Part of a small language model's weights.
Size: 10 heads of 64, vocabulary 12462, 82.5M parameters.
Training: a variant of Adam for these matrices, 9980 steps.
Each number is 500 + 50 x the weight over its row's rms, rounded and kept within 0 to 999. Layers, rows and columns count from 0. Numbers have three digits each. The size before them is the row's rms in percent of the matrix's.

# layer 6 MLP up, 5120x640, rms 0.0259, rows 4262-4672, columns 256-287
110:509484479477510539450513472509421398518491471628467483540507556492522418450497516513482420482577
103:422466505498422493456587563495534466591519453447511538496420557494523532568589492480472495586500
091:547576466463535436488500475514468472449546477492506444466482531505516457476490533497447550530453
093:535414492469440497472399430475473489559583533483466551470427573607482540583495538471525507505510
100:405482467459471547507526522420462508511528477504563447485382434481472568513507434466490494558592
113:595454424441512562524509449383452504562509360496515462423453504535574475417543498509533523510597
100:533472595541488500524455506483450553542573438525547479491526550523414350423419423448449435472435
091:504473470454542438517477508486502518435530480511473535453508443507450532485537539504522509502489
098:533406467479604545491452456529471427505510554554494577489562521561617443486517488530567415458599
101:525466589560496488508437455497469468460481360442488495415470521511498490542604485550473552514537
116:527474508495424532546432476475442476476427502511472488471555551533438541474556420535420362506521
110:551433581473428549521466534480560510455391497495672435483529566414432543518470480505486578550570
103:599507380558493465405528434456517488553454435500471479492540465442467601488524539585381522595462
105:524515439548538587496452555525459407507430454570528532475395489526397483607501470458443475549539
114:410499572480573501507520519433475510503434373505424510502420525484498435503529466495526480499527
101:545381506499493505447493457499525493463479455494565524447537571445515533469481538507537498546521
111:427466562476464574444424576414444502492461491494499517455506530474504423512486520514373516499631
096:564568443677423532522502468480471452475385559526500583483520563432480506587524419572460433495519
106:495505519529582415543519521480538493487516583518507565526499470509450458503473539457460525461458
105:555520395446555591484537505482479485526514456599483543524530531368582464487452534508483546602536
065:532504525488608532548500557498537445508522547582530549505486498518492469533394419476323520554510
105:501477453459467516489571450472539532523464501602532494484413525475461497567587422468499446574510
102:559533446554438555486481492600449538562445491459563442480512497582439486504469508523500510430473
106:639478463447547468537471525518543410544461509438482556431574554324543510438523449485481463489520
102:594387506485467430499431474438463455586505463531495493517541557468555460446459441525501592599568
099:528485448488518434534473580577631466537367466521522580423496410474581424495523451477471515508491
108:555482439520474579546552590469515467513489504455429444465464622458509497431481469441479572468573
094:596542460396507500515463513456522510508455424454541552508451534454467483452551499533474467513436
101:465488459446477478577522574538458533523583457515527549482475539491547448426560382555500483516569
088:478543451504524470559454503452425390567422552575498571455524500522491510568518381512486484566414
086:442522471530452475464547500573448537470432489503532403450584587483521544481538490541463479532500
106:509546522517485504509522509495519495481513531498444447524440566506492417386540538477410437440517
103:470453487558427493543453378494526463490417615411530596441534548459531495342500479493538523510472
100:476556482487546504522442405546483472577503477630445490518543515389457448400525534539525521437483
103:431502461517536631452499513558468517559497519544564553517463466572543475483477485556445508476508
094:557460432443514531578451473501505506589468440516539495582541458526527558509595394479428436448479
122:448516599512425480552473489462434462482578444528385538533558545576508449479591548517579518377482
093:512374549532448489527505501496447496522520485534529528408505494559451532431466488555486477469437
087:548409436551556556487523548551525505493529573483426551524430507425432494599501536518524515559541
094:452473510509475460572521481552487515558513461475547574452493526540520471484494545488457538424513
103:504522580411508399534510452458491481571480499565499516496408430528473483497562488548511417545498
099:506586561529521500488538604559495509525516524506504396440483489533473512459451432467573621485481
105:512486501386528463494606464511531535519503476574489498445502588484458449482442462417455492420433
104:530539504448544542524456586497473450520381490452556543555490505554503473529609486554503428507508
103:521497481510465436510481344539537506449406496488448488503474477522471410453488458587493490549503
114:470534484473527486497456571449542442475529491571564537449424537515519457465674524436444487506565
101:538506580466518575489475486402479519476545466485589553403525574416534527472578539476525534538589
092:466495540412465445456496505407524531503457452525489526455479471431542549508453524524478553581546
097:478518449528483516517449507462453439554438506509463551427474552514510495459541495483443462519433
099:534431550609552520493406525456482510456508546465541513493505543541508463492499399444501516561539
102:610500584521439462508446522493492459583407447465437534546483531552455513440540447553445529557567
108:499424550525438549567401584501380510573533417553517493459464510498499450398482534559557573498641
092:481549503459410478464534515474488492556505521550464530541458467518483496455499469423425492493440
091:491452495521519559483586508473556470566465488608454524418494491545491483585497399459515531538568
118:548479544570540522529501485467407513520512508595487557462508524418643496567555455566440432494476
103:469487490593427476586549526503398540470410449528510467481451569540507517536488416454492498488456
111:555502581480476531536507464616488517451484507560546525455485489444596442511452523487473479492500
097:538505426492525548617467417518486553477429549507486473546516520485510488522516519631507427469519
086:541511523535488494653448554481461445479463535533519452475548533490546486524526460529498509574507
101:468437424479451517487548510530457504515504384580457521471483523421469464512502518475469477521450
102:570476471442489582471447519424440496496465417481587561498504578445425474459545586466447499498497
105:495510344554539535521399499532516499531534485523586506521557589516455503529498456552503480520583
105:532487457475506519478486508555454482619479516542492487459512355431495488462491457556462409509539
121:555499483501380552578640506460459479509474508524496495473525435494504434472544453446495526507470
103:498418541544450488462550505518489545589520532463489477468492554523464438496484547537432596519464
104:581593516541498526480600586541471549510440550539570485468451381466451439510535451552492557480455
084:495508526524541554485488505556484467530420447611482453365462500526502505491616482522547524422471
105:467488567467429477521543517339432479507479468525467482488479514534504424512514459408491469433566
102:531518510534544459501451546408499464499475639501559511463537485461539539560511495484520509522576
115:444519430535457465552510502521465514538432489544492480504541462455490484548500470525413364443518
094:516445501424530469538504390531427501501508472587567520468503444474472460417517480523528471508513
087:510515499508511598459543524568498467500515578471494527417420472546455518534538388452562423561574
079:579439483508548562611533477547521430534482450543436548517567443515517494445547475553480580444525
105:567552533511421461496507425403530466491512463502521552494460565448594442517556540526437530501578
090:508501488475514461480482455511515472497483554505471504514500439443494470517563519564462406558478
105:548534561497536480493553493466506521403531473431520392556492583456527479495483471550463408620434
100:529506557579429597526520609520481539497546552465443444427488483547478470488531473417468490444477
102:491545496412479550526347437484465485482587469498661446524495464560564462447527464558487471539459
100:495491415486563520553425420436438528460566436514557477453428503456496507511595564563500497514469
106:412431544594392531539499494335492434518434430546488508539498466518591526421543501555431476514528
114:610513473421411523502516673457518489546533456544457444515405603471471486508435488435387544533496
103:538500435455558561516484505448485543599458420495532433477443514438522568537480491468458460566584
084:552527481604432595466367411551575510529535544600523534515560479434476519491495520493554548509493
107:513519525497568501504502427476463524560428383595447559480501477539517541454479534431462423529472
104:562485559460514524501405459527433580530423533539513517497482497521517415478564603507414483553503
095:421458524500523489508586486510517486500537462516488523474416535562556572482562440453411495496459
111:500489446554528424497441567546571584556556464491514490436448586529537459428549510429522527537494
099:503518521582534479540471519509528476417555469521457491407426478538521487448521530530523565539661
097:433592501470468587514437634529437490532439536436478510469500516395583512487469471511505519570535
096:468476521513519456567455534428433469531434500566543615537529401496482428514463349538504481596610
107:568573476455331521492553494498494491488513534484504518429489578489577412448479536538509490472532
115:502514401493584493574529510507506402539527475526528582533432391458444444475467402524456461535552
109:517572503524455520579513537508525489511474411460534569439426569479523504507483435430483474585433
114:497460489461364506508427463455507488560404514525544458350421489461502591555568504565459483507588
097:468522493483436522471527343452479512514398365484519558434503492560428533474477479533443402527564
104:602505467522431504523495487487527482470479453578518448498433549543546508489520476526515469577540
093:567503528546507505503519506404452469508569463517579460470446563471508423529514484580503432568520
100:487408526557535513577524543538541473437511465477558553450473501535461433455501520432482518646476
103:494417537435456441478474536453495456511419415535472557417465614463528484454570429542544585481527
103:450516560552403466501462506362443452487580545498537498524516567487501540584449500510494518512516
105:486494502459530485551455511495537523626500609483462559464545521432468532424519440443489437468480
106:570517475463479471495555508397536471504526528531511481434405469556508507540563439620497481531491
101:527578510521457532504490582534580467520533539544498546503473489484590465478489516539492513484461
101:447519526497511466461533432399438490562516558504503575513466481427484514491507447416446540482445
107:526508384468485499468514521437523482496504496531516585512451551415516467548472532530474480513549
104:452554611576534516562535514570478474558519544523491473482524640556528462395457536495535509479422
100:490507516541486580588421576444519492541486468486532508533542538534572470519452392561477556452494
102:559485568530432551484489533487394439537457530555467482441451516477580499529545548391543564463556
111:600531569485529520524477471550559487437462471563602558478489513496529524552545449478478500577538
107:509608606564544539468514500562467407518402531591495597474485498515573531529499445446526537525507
106:500538537404386514450489491420477481528479548480521473479478588524483476459587519677521456459494
089:516493595476452607514439419501464505511500452550534548495561499542456399459574408486569486555498
099:548452545538539509473461633489506433454550565522504496576511498576609373457482558556568512463548
104:492498557568441419508477505460560413437453569527477487480487558497484550515472471532483522604473
098:496551482518475633496443482564504493522375518514549489519576537487489512526572526450471467451497
115:531517461447512515478491482450441504519519428563581515503471503457560435483500569603459478468547
103:503444535525547506490473470566426486488473519554609535454533445506611446491493443466439470468452
098:522534471539561472526464471433561510536443478536560470447564497487476536449466517648493407463509
103:521544489534467503544457517393519495451551541449495472416494543479606489462551500543524460509572
110:506490415499490506595531455512466454480518427546545569518424524482527378440510476509552508511497
100:491525497482429410493515512521510464519446498582496589447510569451487478442548529500568496499537
096:554484532554536473538485625530527487428496523423441502437495580511508477440594543478405517549632
091:431526475521454511460451512547460458565450519490466508514440497486528530477569467392587428531443
091:487505605518474465470485499537557532512503444566540489468489489549542464428431446526522493469521
098:467577589468476513451573446431454575485457553554491558425593517527592494439517491500536428403482
105:557452416589601555502413462479496494449575453492604404533556574467562551493483502496516471581489
095:593558483423516578522421611480370390460450337559564501572468448445520454542498512586450407528484
094:645428531465463489561416400466452550506475517460512522502523554463521451461527579541429525560537
096:451607438494523490539473521511485490555501484548518520475560536518507512535544490503497471504535
109:505527479515523474556456512430465535451515540526531385484504570491587482514514497550495475504454
105:485520391452593542481511494511458490508533448635550485432460522533423505544543464491435553533519
106:511489455548496561572451438517466546620502558605435531477525490411421482413563452449469505462439
099:596532480425474463480537540453601483434441417592537436496576477477475454384467498467476434545480
095:549448616620471510524457535504482527535382461552545566467571519523376426524530532476525508548472
093:539497520569507516579524539508451455476565475471476626504507507527510420512570477591551517554500
100:488485488452465528459460561439463513452571521442488486514469481482500469489524589495506448549473
099:463508551498504462550392456537465456529374490612477444501525483558415472462464508626461505500502
105:556409516525579505438491470527440427527338476444511586522512507511581572430445428445492467514528
109:483484531515442511513482558562484521580427465574618579473423481486593449508564487497465450548562
094:515531541595473452525604451498490476464480474469481539421457627589542527415434497508535538472463
107:614450592531572474531475492459510526592412445501512471423502391483482454505501544440506571486554
102:466466395481463550495503449392433490479455444486537528473494481493500532513416581466453487525532
102:456481502435539521514530442500530454469483516441453607537521482456513515516511505471460479535451
108:571523478470535561462395517420534420491467406537522587531528525525540377413449540431509603462483
115:428535459489532533525435458505527484520514475591497530516462468512471486407500441508528455436504
109:564547486499578621550435421441469498493461514500527477502504464442545355526477530541431527590554
101:519422486536501585421538539516469450508537490545494599515536482538463435555473441454464483444653
104:574551459501528550521473547518478464469476525592579533454512475453490567387605546497454505524504
105:569552489592562544479552452515396486528480473496455582511467450442476589488510525538466500453546
097:478550494490506544537540574519527446535578455493511544450477498447532503539476450512552467523482
111:485448458502444563577468487506503437478469399505516566561476436393382455625514456593598628512519
085:519546516574483531473544479497545530509458438544496612404591449490499517433513516598427514449540
089:515541559530480429446500442441447495500475415545552453390461551431478514514543459506467520445553
101:557457611488470494537505569500496499575465477502487477511408598463442439567615521477566483500563
098:546505616516488498572477529444475527525347472511518453530510523383541513517497573521340456633494
102:467545502559532484447503529457430499514439597535587512521394557447600434446534559534458468459556
104:561565520441495472461521490440468469541507441506513461461510536453521430492490487517470522488485
095:493426503467530543516474509560497521409432501532553448452507573437460510552477441492504572526595
110:493481604536539492578465487426478504553402526490554504422541546545472543427551384430378594470486
093:595358539432482453486365519453467459502525436509542526502471491491629525431627464400515543431478
110:414518501486505532456418600386436503544481465564525531478548478599452526458485483454440422395515
103:484471488494312471484511433490430469550504434464530484414500490414511458457566435404472465548446
104:542441512482514489438536431531525508490506417550477474471454630485495510517472477465520508591502
089:463490564425429474461544489404515578609458480522570510415553462506572539461524490536515460495513
107:567533470540525524602504429443536541579478563496496494534476444489451513520503560480460598491495
095:495516503463485422531512434501415507642483444559495447430474525443517453513458516528469393572506
098:456511563523403577515510504504433467589368537557537529455478473535492502543490441581483425482482
083:408515538507450502507449513587484471505514497592499537470468545453560508492465492508550536436567
088:493431471555423517552421495531452470506471413540533483521439546488483533449578467539505561501486
103:491489465552462371426473525488475528635526611477462447438543473509524530531525490455511437519515
100:474496485515479571528444518442466435519442546531480515421576577387499439468514459520425517461632
102:481557522592493592512525531546445481498427530526535510607431535412436478536451499591567434477551
105:462453512496348512607522446490543487497391472463553617492491399483527516510493463445526475446616
116:526487522527509513526425530495501535520544517498515447476517569502503569451528510543487488446615
114:474490480532521567444453542475534482544471555516504489481515441495505443538496546525488445627540
104:568484568580488452570569527487456519524573505466443630419529480589555449522464427470500431469430
091:516570588486476532524442503446463589569431517504482591363484550526521541565500535502415499408522
100:454407478546593516483497549500519474491456410531565528500498427408541508435481528501496525453532
102:461570527486483508517484511434471507553407514511481575520477421465521491572561548538450604505455
101:511576503443529536564523450487523501540593543497511477459503565459447519454561418501484558650556
055:553553495486478643499535518540545504412487452493535563502455478492517465497573502486478495535533
094:575352458451508562565478465443467525517431386569517427472514497518425466467537461468525564455488
103:488532509530516514591478544492500520491565529500587553458366567420506491471456461597492546465492
107:466420514520459543519539519467456459471534541487584485534415507439497482386487457554525519487555
102:481492467553494524482434450479432473584494511460467463502553493529532475438510459568512440439529
100:503561556438516556506511512514471482500569524483504446486453625424515455474474507441558580599425
092:470489569596426514488524453496479527442474437533554499477533507468490410490495434473420582482521
102:500449502450563529469487452443538497652541501512602511467568546485469481499553451512518509539503
093:510505558455409474535420535417469451555443523521535508468468587453495497498516503571390553540528
102:558498449574502527486393513443491463412564454462536549516513515378483454522513458455491517530531
097:442614501531468485398474548467494384471426521568507552508525458499547486459483422502481427542488
095:580496598546519500473503415439531527476501456580515562352575467574531448553469485482506473564524
102:489572528533345546483538478442472487436543511477546530458449612402556519521457493486490555464546
099:538536481523526449486494434506507509524549474470508549466393507357484425545485579517491495478430
096:518581423474475493523455466385468446555485524532534429435488407498480449498540495497446404481577
099:547518438527466527505549581530462494471538468581538552483423551430454403494531405465465545462510
099:510366475505477548502414519506540488540522450459491507503460588488593534546518492621458483429554
101:545521488506453443518490423441511507588517455540462488503428539511540472384510538504430509464500
091:554513475567514465472485498524550479504511522537513537502504600544502522490535387527538516478555
110:633412623563555490521418443538421505518471537477526634534457425536424509467522505530534519424499
100:518530518450545551446424500422434503538477519499603463474529527552470471429481523545531470462518
091:431540524529533491414430501508582530487528541436569580487462473525414529544427449462481470523473
110:501408523506544544601482517536463505537529439476416548480436569522449423462537436444507464527540
095:458547498527565490494438534457465478480557572540470513473518494478492518466593477579510450598449
097:643416500545513468582439496474462488590499426503475448446531548375481500475560527534526541479599
097:568551564568533528481507491515522508507497549526501529454552562558600557430529484483518525554524
094:490529546508537469548473523395506505485412435496507424545571478508520443631529479619430481529489
085:528559547517481511475566500468541593460460523563514444528551482608508439481445485598498479491530
095:478593548483489498556425529441573456462511392502429552495465565471475456507533510462531421465520
103:550477482455555521514473524462458493494507472516465363523522524522402519527555470470476403546546
112:521441556599522495474413315437510472525577508594471595522476488397541509513509496481480576508485
106:537470586507472441526512456366501489497408495480574429471514511472568427476477579606549444434510
097:670460593583450581569456523555553466542471352556479510492447529517507461418486515558523417473527
103:499448490528460505552438589525486539528513523511498591506435570467530486473555467467499386547530
068:556531505470485572629447521448408533621509534462379496474535567542474504533448486528472448505574
088:452510482467383476487495541369436494597526463464459516462536560525514500506509465537509624607631
100:491534497462547530511583443531447451497425575489517546439535515482476485474507506510431561502496
087:516497541506427546538511425464485475535479427534458530414528538325472483463481416575505561521539
106:421554586447459452535514494477508524473480548487623487499476519472476401435521432535523513477490
108:418501457459483448455492546506436449482614477581525462437469533549544496482567520621532526453504
093:497523507505439585503453562383444433592472393462523433383489501462516489463513432590475453570539
087:412512514420547533461483575482495450565510563510511601467552436508494526485538400534508450435588
101:477499564473466531531576540504486500499472509439488485468531426452528504481527472575547469480456
100:470530607517525457538446534530428450513589586494615407522521497536495453458503500505511484537472
102:567504573427498536651593421510561427559530515508515486491467455506522485591555388517500499473519
095:515644502420473529519479422505404450490485460548567477438504529508441523535516540546449492455469
106:566437550452481555491540496490442462522474649545481498427483529504524446548570483522530498487643
108:427541521479491529522432417461529524505346532551436512439481479500547470558497584543512520442448
105:576602449464493549549501492479456532574522527643518528508489446439527507433559497495454432391548
099:562544528541532507551573443487451499515470464470441569451456514536499514497519514508551494436529
097:472484482583530523469452483467504532560586479516495493495477486423600412500524480507557562441550
094:527473462466542510631427524451462424527502444559514441491522477546503488488595476507575549506561
104:451502501573480503502498516417489477538463446522591451473549540468456414527518483571485587551529
089:428491520550469482583434471501430356453411547435575514464479557475492586496498502593479555531439
101:464544477453518571497470587569456487515353490498445540480445560439503514528481489506586469493477
105:465535553567370418551567365576491532541475567452525541436471589506552483475495426489555466522522
096:501525497540470550513450411406494416498518518504492489442463553548564560517547504500517320530534
073:524506464407477506518525496447515405540496518495521522475432527577489497524500535555467545555493
102:465433520554468493410486499464404455518405360551496485527597507487521515455476464490496515437479
099:476540568540435620509545360484460456442448536606513543488504481515586501436514522576427526452560
101:527468558567462511551435475530447510490501586626506504466413514554489567431604431470535527519484
102:545605520517463488482568521494437430481482490536454518452460480473549489444595516523386474492548
103:646358488521480474618512446529560517529477579552525487487532510413545514517554501478430542529496
096:529466608570619463529375463482528448479558405558430518552457440525482476415447443521472548551448
103:424518618435491570638517520543419500503479463587534501494422475551611564494539509474570558430532
102:476518491519518413512488394493485470550434511531567597450532475538463488406550433509472491554499
119:516552537457523451476556391522452488533441527515558490504455450491458518525459523538515492463471
119:496410456539520544630467588547452496588456492474494531447452502422509399593586519489506487489498
102:603491555534466480572468487555520477552537506571425500518484562503456338364556514541499502501480
100:555525516533526487529468504500507502457514384559620560503551553522556429407597510562480510480550
100:475488485519539490513477524499515539510533527524470524508562584478479474405531520528494556374495
088:629471516509484512528486462494528505501533426545604491493571454527500420520494471570496402577504
095:529483559527488578527430399497545563431459488548522520459455476461540443486484439460518539591461
109:638483531646468528457503547538530479552483502449526491460494493444498496560488497450389512464449
098:592573487494548443465450493425426469613457469494508507461476571484516482557474445495535530559460
124:507441475540491540615492511531554432441540456585542495491460526486455496500533436435445463462526
120:521505602589479561496487461429405477492520515509553486474465499533501441436559538554545559599487
105:533514558412593534446516523506571513475446501451493529486524514460463491480536569512471467565482
105:502485532518473491529521510486532469500474450490442564561470485505491528522510527489448491482474
048:447528508418525523604586471469489356551465467587585497412401491527489443447452462590458473627527
108:449567561514490483457447538435455544469439572507547504500431485529525464462581462584499442551482
096:502525449550483526454483432608534408459517564464514513471565485410508448606467455492433498609487
101:470429560559440556497481535484548427501494400561489534538390471537404351531426484446522626492468
084:433534557569555413489572544468537448454406496507512430472568408530521488600492460556458410554485
082:542469465500590473456434451475567515467493535522473446473472495416451361481569536488487384521495
102:501484448470502509543542606431515518528548471519498472504438497429527493513561433483521554517547
096:451464590550496560527509538524444522469539599490451557553528495507479474528529516503500525529533
105:546423512463585489520550511523436513495514454496552516501428548498452462489598470489508425459466
123:466469501457513525499536557528552520499485408526520421535398545510504517570482484551460502552499
096:507559404504468544532456505549488453638547491553517621502527483544611489576577507609423502505455
097:590509594627536522473526539520491523490401410526463492503551563483493520401457451478467541628534
112:532443550532514555508450505528528500515589454543452474487462487577502451514547508518546498490435
106:494405568475474571550548483437441446544519473520421565503462556508564525519513468499566546488493
097:525403521548553445517534541535508470535436459490515518470529478483602487441493382529521545472520
094:503477512530354506566534550549444468599498451502467561505469545428532467542508483422496537464568
098:469536503444465449569535460519435425529493471499550470531584536552518443479574375570387494352529
107:506476517550501508539459395492504499584418483492456465466605474468521479615442484453548498655548
051:518521507634531522492459438443535465483519441434469491441460526427493509478520497540489542491454
099:488435552509443545537504393617453496501551568506435423491569460446475380476495442555392531528578
093:504451488413563566547400578571535421501494500458562580492404510417465479527577425491449468480580
102:508452601525505511612513458508496516560505440448507622566536485542609556482495427498507485461462
102:436622426521429530512501444483505420504446502553530486472480478436486472551487400486427551519480
104:442423590472499492485423440525401487483421510528576488523603517560514548429493490491521466503448
107:587588536536530480443523449539510472523473489450477589430463581443523538541566506464486493537483
089:468509571510458590528496483473418474458455439499536582470594514588428474408488535450440541429451
098:524498504534551470517501431484447452496528516490509475476445449438572348492549520534490443490512
095:472556528542472442525547575506448459530486552507533503545448498560523381550481446565480523528539
100:528476584483501450525547518549541520502518443440485455436559612477505505460513402521459489573552
113:451398509452529397480434502533422502437509550451475567479496552522511518468481423499554463515474
091:563403587502423511512500510467502450525474505440511483481562520545472400386605521544500566509542
121:605466440523561607559436495501472454564484467566516546533437512493487389418582556553522502425595
112:569439508500543490532514463535478511547489459543602493547541530376502493549452518567471467503498
108:523551493523450526536508471487438495512428456493462520533436536544612475445533477481504508387537
103:476445438541509560529514490506456493572464432500568602473527464611542502513524547525512474491424
099:462512537527526458550421552486517497498510532573575507460440483497427508556545512473494467451582
090:478490584525460493497455534464547504597482549449434482444477520428562478502517565440509547440581
105:487523441524439489482558531490430511595460345562618478413446590467562488508605487515405538512526
107:480438506532417512435547498431471450408396555552436472528421456572542435456497521518426457529552
090:459544506426523495515511445443540498563525475490587529440520534467514540471472482497531540611500
118:477499500496495434528426511345376479525510447473523487484564454459528424532568497496453437604514
100:459536539547528478467429437475543444479510518532571475485578477514477411490439400530464477573504
106:442485582404508566545456540504523509453434578529531493382407621474436395412557482429446528518510
108:551410439533472565439495427448468544455424509538525584448490522441606434499438537534436471516557
096:457547471540522517545543495559410487612482550559503588533497403482450509556501509520557418463459
109:549471480427522553543489475486542499467528454546492525461516529530427488564632408534513582505463
103:538540527522421482466420439501511429546476420545591494469522418485530463574507418517504413527573
097:558506432512476593448475522427475558583500536564543503473431466444460519415501429460483528395557
100:508559465551438494457461553531473526528376549452555466501505501442484372503492517557442520551540
109:528506545552465572493448631408411474553513537530475457534469552478504495601438468423502511525487
101:503490466518468555567473521478479513514524389577550531473524488524459511412562540484469541481566
097:464395519603351543513537500570555543515539540472466470514513552502494497510501493406431471512581
097:537452507480489571474571473420524511554562528455510450509469478462563542490445557541506570548549
107:491536440471478501577487531531480462548519563504430543562436520451467457469547558503493474487506
103:485505475492482490450499543452535518598479472500494629578463405435572491497460547470431462469467
106:559437507434503504488455492419541456527487536484551490423490491485486546527494500519443554591529
099:380511605562540483556512488510506512585479434523401570495417496549580447475455447441587547552531
088:511563405499464531500554464494542505497500515508515385438512584500527581526478538570461472528536
098:475487576502520557554494469403519444424458535489490468513537558499465533473564465570474423610535
099:510501569489459475489448454428485503542533423495513454452531516476494496416538519516476518584444
099:638515550491579532495452573501513455492498598506486480445398509537402399488554388505471545596623
103:534470526463505503610476586492433507547417443607521585478533564501483445419492547409498503427583
098:522507490474507507450502492468478395490453567477510500496442437409460532560511490570468523563504
101:460513479463518499514522426452447514451512443493500537552528473546487473523590432564561413603552
085:509570478502511549487485537444539477573461375523452672529543448575580442569532446532543445537506
106:572500574503482487500412527480496550499455436524522497486514488336505567566498387539522580471490
108:557492432584467492575529533539526494563465408580501497544532511511476422488514391376536537496455
105:441446417494468609493374578464459457550449463485505506443561596531538541429519462471542512472584
100:552364578587476436520484493474495473489497517500583561499563579441567462450549484492467438573521
106:499494544481523525483528531491479465513504584491482618478500574480515421434509446530438499540520
109:522360508515582543494483501490500485503517520478524485456441478489504467470537509540502511515457
106:538432552448509518474388510556471450404451501501521545503588525518565500463493442507494420481461
099:531588465570483424466525538590548541534526516555496540522528489447529455488441428516533479500460
083:576508552519513637453442565565587576441458503554475455467482516492453430477530490494495417447462
096:570455570501545513609479483462542511585468493577573512464608576530517468572535476483401466531508
096:607530537531578500532537591482549455558483474473483563425474451488517448531527510533535506491536
113:404489440349436614522468507496503447471496470449496457455411583515551501557507521436497445538456
117:464489526511544555530503492504522498536484505539524494490545596383551514527454521474344499534665
116:436436510419457452494421459524437453502430565532489532490538662458492508441455508513514523503454
108:393565536480480463433505459385440509505518465513566460399530449515511483520505467535509503510502
100:546469511453440455464585419409535563496397542485554639472374604392501556443481466440459465547424
108:532584543611530514443504577481538526539530415532601541557489561507454518452516454465517425527650
100:479498506416521486520416553342549467523520465457530581451514570480482525495510528437485486524526
091:428446603491545474466526466474438443567468498486535711436525524461478511482579508410454533506609
098:503569447506499525573536534407466563550496494570462499530368532465490532503580465600508488511427
123:518501510466513480478381522365438428548431432466505427448406603412479496477474466502527537497523
101:509485461535491531545544533502556483504489518485456521463417530510455501504512482500552484537591
101:593526497549524558531489515561486493436346499508463588550441517437490546503468460499572560593509
110:529451565467511486568490554527543505482435432521515444427403530527497519533513514447529517541472
106:499492510567513574529563479519485461510474521512529526518463502474509571489512489500530612397499
098:546464545490505481458510447425500539485464543497479543549607604544507504523535475496530538542545
100:534498533570515429538533565512513483463524543541519637444569464589584540477560444472572506461519
110:542448428525514478491497526535469437520461502548511529496444459436533492384471525570531491482498
102:525525423418491558512485407440450456545497503543472468509511523468486484607509491517418473550554
103:524477597481466512566539470456463477548475564540487540481500575467570435536504447565483599472563
098:498488476527469465490514544471479499537395547432521493508499517591453550497479447523496468524505
125:533479551600411461484429436423488486564425484568570450434479424470526490575528424470550447544576
104:389388579491517492458465493562459455472402506442513437501465489581429542454467491484468550431466
046:542500557513501466513537568567467465466478406619505444463491432421523490522627462518419507486465
109:447512514537460507535467612457525528453520453551469537531523450556585478420472429529563382441477
104:440516465558529488519530572490538422552535484541470537508472519464539538469524451463490557426502
097:522420574504554511540439420382535511560518469456573441398530549424524507555583546563397534480487
096:560535499532494532519472534533462476456451521506584531500426528515517549559548603471452488466476
118:395469545516483442528467514503499477529430474515475463530503494484564505466540548518518554475512
104:487423591487443469513572509490517523471453468456518519385413537461527458525474515450470440542490
099:458424522610433530575538504503488479599522469505463470548499502497522516447548486564436428388557
096:601442598472496528539436445465515411601492564503563553539433530587470494463482490533461490472472
101:517567512434460501551511510389471522448533470515594460529489622496531470474521531476514457567576
099:632488538446458493487538534446483500511559484509422469471503563497575432465573407553485457580479
108:482465581460450569498539552476477440567413421507490460481574473558433428503540436512511508519455
103:579458529483450425527478477535526532508472438548502495491506451475507524508501478572481529442460
106:471486512512526548536445487506491474463526457524547509446488547578541473444476520443466511516524
101:525516508517535551489473487478467511556490473507511484551500488484517506462491500488535439510605
098:491387619551546466567461517509514480488481495497549524478341527557529489449481458383525434521530
106:407474623532532567514502485514566541457530446486605544500426455445411458566456492428515562473496
096:597489533553524533521421499501420436500527383546486446466603531513494486423432540541421463495506
108:472456443506459493481529561597545496576407554638426549540349581472543495341554537574482481519515
097:560500570504498524522462554517485464505485443525479623457560458581588375516523504480463537455604
082:451542463405442511454459526502460620513509458549514449502434470389408489454547486505456500499504
108:469467483601485593629469518467523483482473496480474425385488524487468482539521471428499508467473
108:511506481456485524504456463449415512471392539542582516451510455442498448454594529525520587469508
104:433553570500389506551487556552481421589553544500538571460623496641549531445508525586505462545475
112:575508475452534553528519510482512556497526351536527559448457489578530505448502491529515508478538
108:517392481527482526503531430364500497534332494503440565472496549487505489574543531521442499526432
053:465508450557463500481487533434556446586429472508560514392457531482453367526476457532480497530610
094:508507536558470462485512631536527493469456524441439511495537519570469519433591498425552479526455
092:394538481497494572524503498495428533563441545538475477509530557434533524466465521554525476442429
100:541531514474507432503509512536525427526537561464480494488564544488557479634450512525455502518456
113:534458564472476476524605528469463513453542508569536532404539490423546458523461431539485448480482
093:530486496505502493537512500549499420519584475583515552528540479450387375352551581495447575498521
096:486487603495450464481487530542499440535447461460486475400430511415540525487505480442450498443477
101:496527494517568625498558539569587527502553519418489497518521551524525497522527399442461450560549
103:494496616608499545555530536532470436460428472489551621498513521577549470549532481528440516518499
100:516590481479422506556487428488392510517418488540414509464503472486541546470565395591520491499398
097:539388484488497434570507489499390520580396478527479527504517509533564504508478484533525480573522
092:538461538421519466540536486514471441526555479584566525489482474440440516449459428413533527479443
094:483513498553521518472510545564548462528504520498559607437540583532555558444500510533488458529580
102:478448473421456545473484404468436440508481471547491518459562517513498505476544553557458530564532
095:460541495613464535575533535506499453570417537447500555482527564480539510469474497582565569551457
108:579425512475520526462527452512510540525447434504448581473419467563473405424572520580466563461492
054:577472491500483478560467485475533461500425465547571501433454447417541516562564536443498476512516
088:532512436531447512499503561439522386487490505493511488528511522453575458525476527609581501532532
105:557420555448467474557521489434470508512505480478488575507509451507483439496518524526506494556585
114:479458504412530542529361569455528524413515474449484437476469480400585420531577524514464523512486
105:527393548481528533632546485453502491428541496531556472463393598434455466532511421442516515451504
113:513511418489454473643549505560486442512508457517560546515471499564441448555534546550504589554486
096:476404530594476488487460578446544483499430488508497407516481533498540457523523551532495517507469
111:481585502392511500519503522474394546581443434517502524436431540523515508472511475383420424427415
100:521513452473451413513551609493561544482582477563520537411503508470620551434586431542467459474562
102:585530488490605490598577437527533492512437530498578538417458549471539541462556540475511561530519
095:493507499488481564489466516536458475455422406500473519440487550530458456517525538610439469442483
096:650507549617507424486491450538488562441486462589466530450394560526510405451456498505474452618438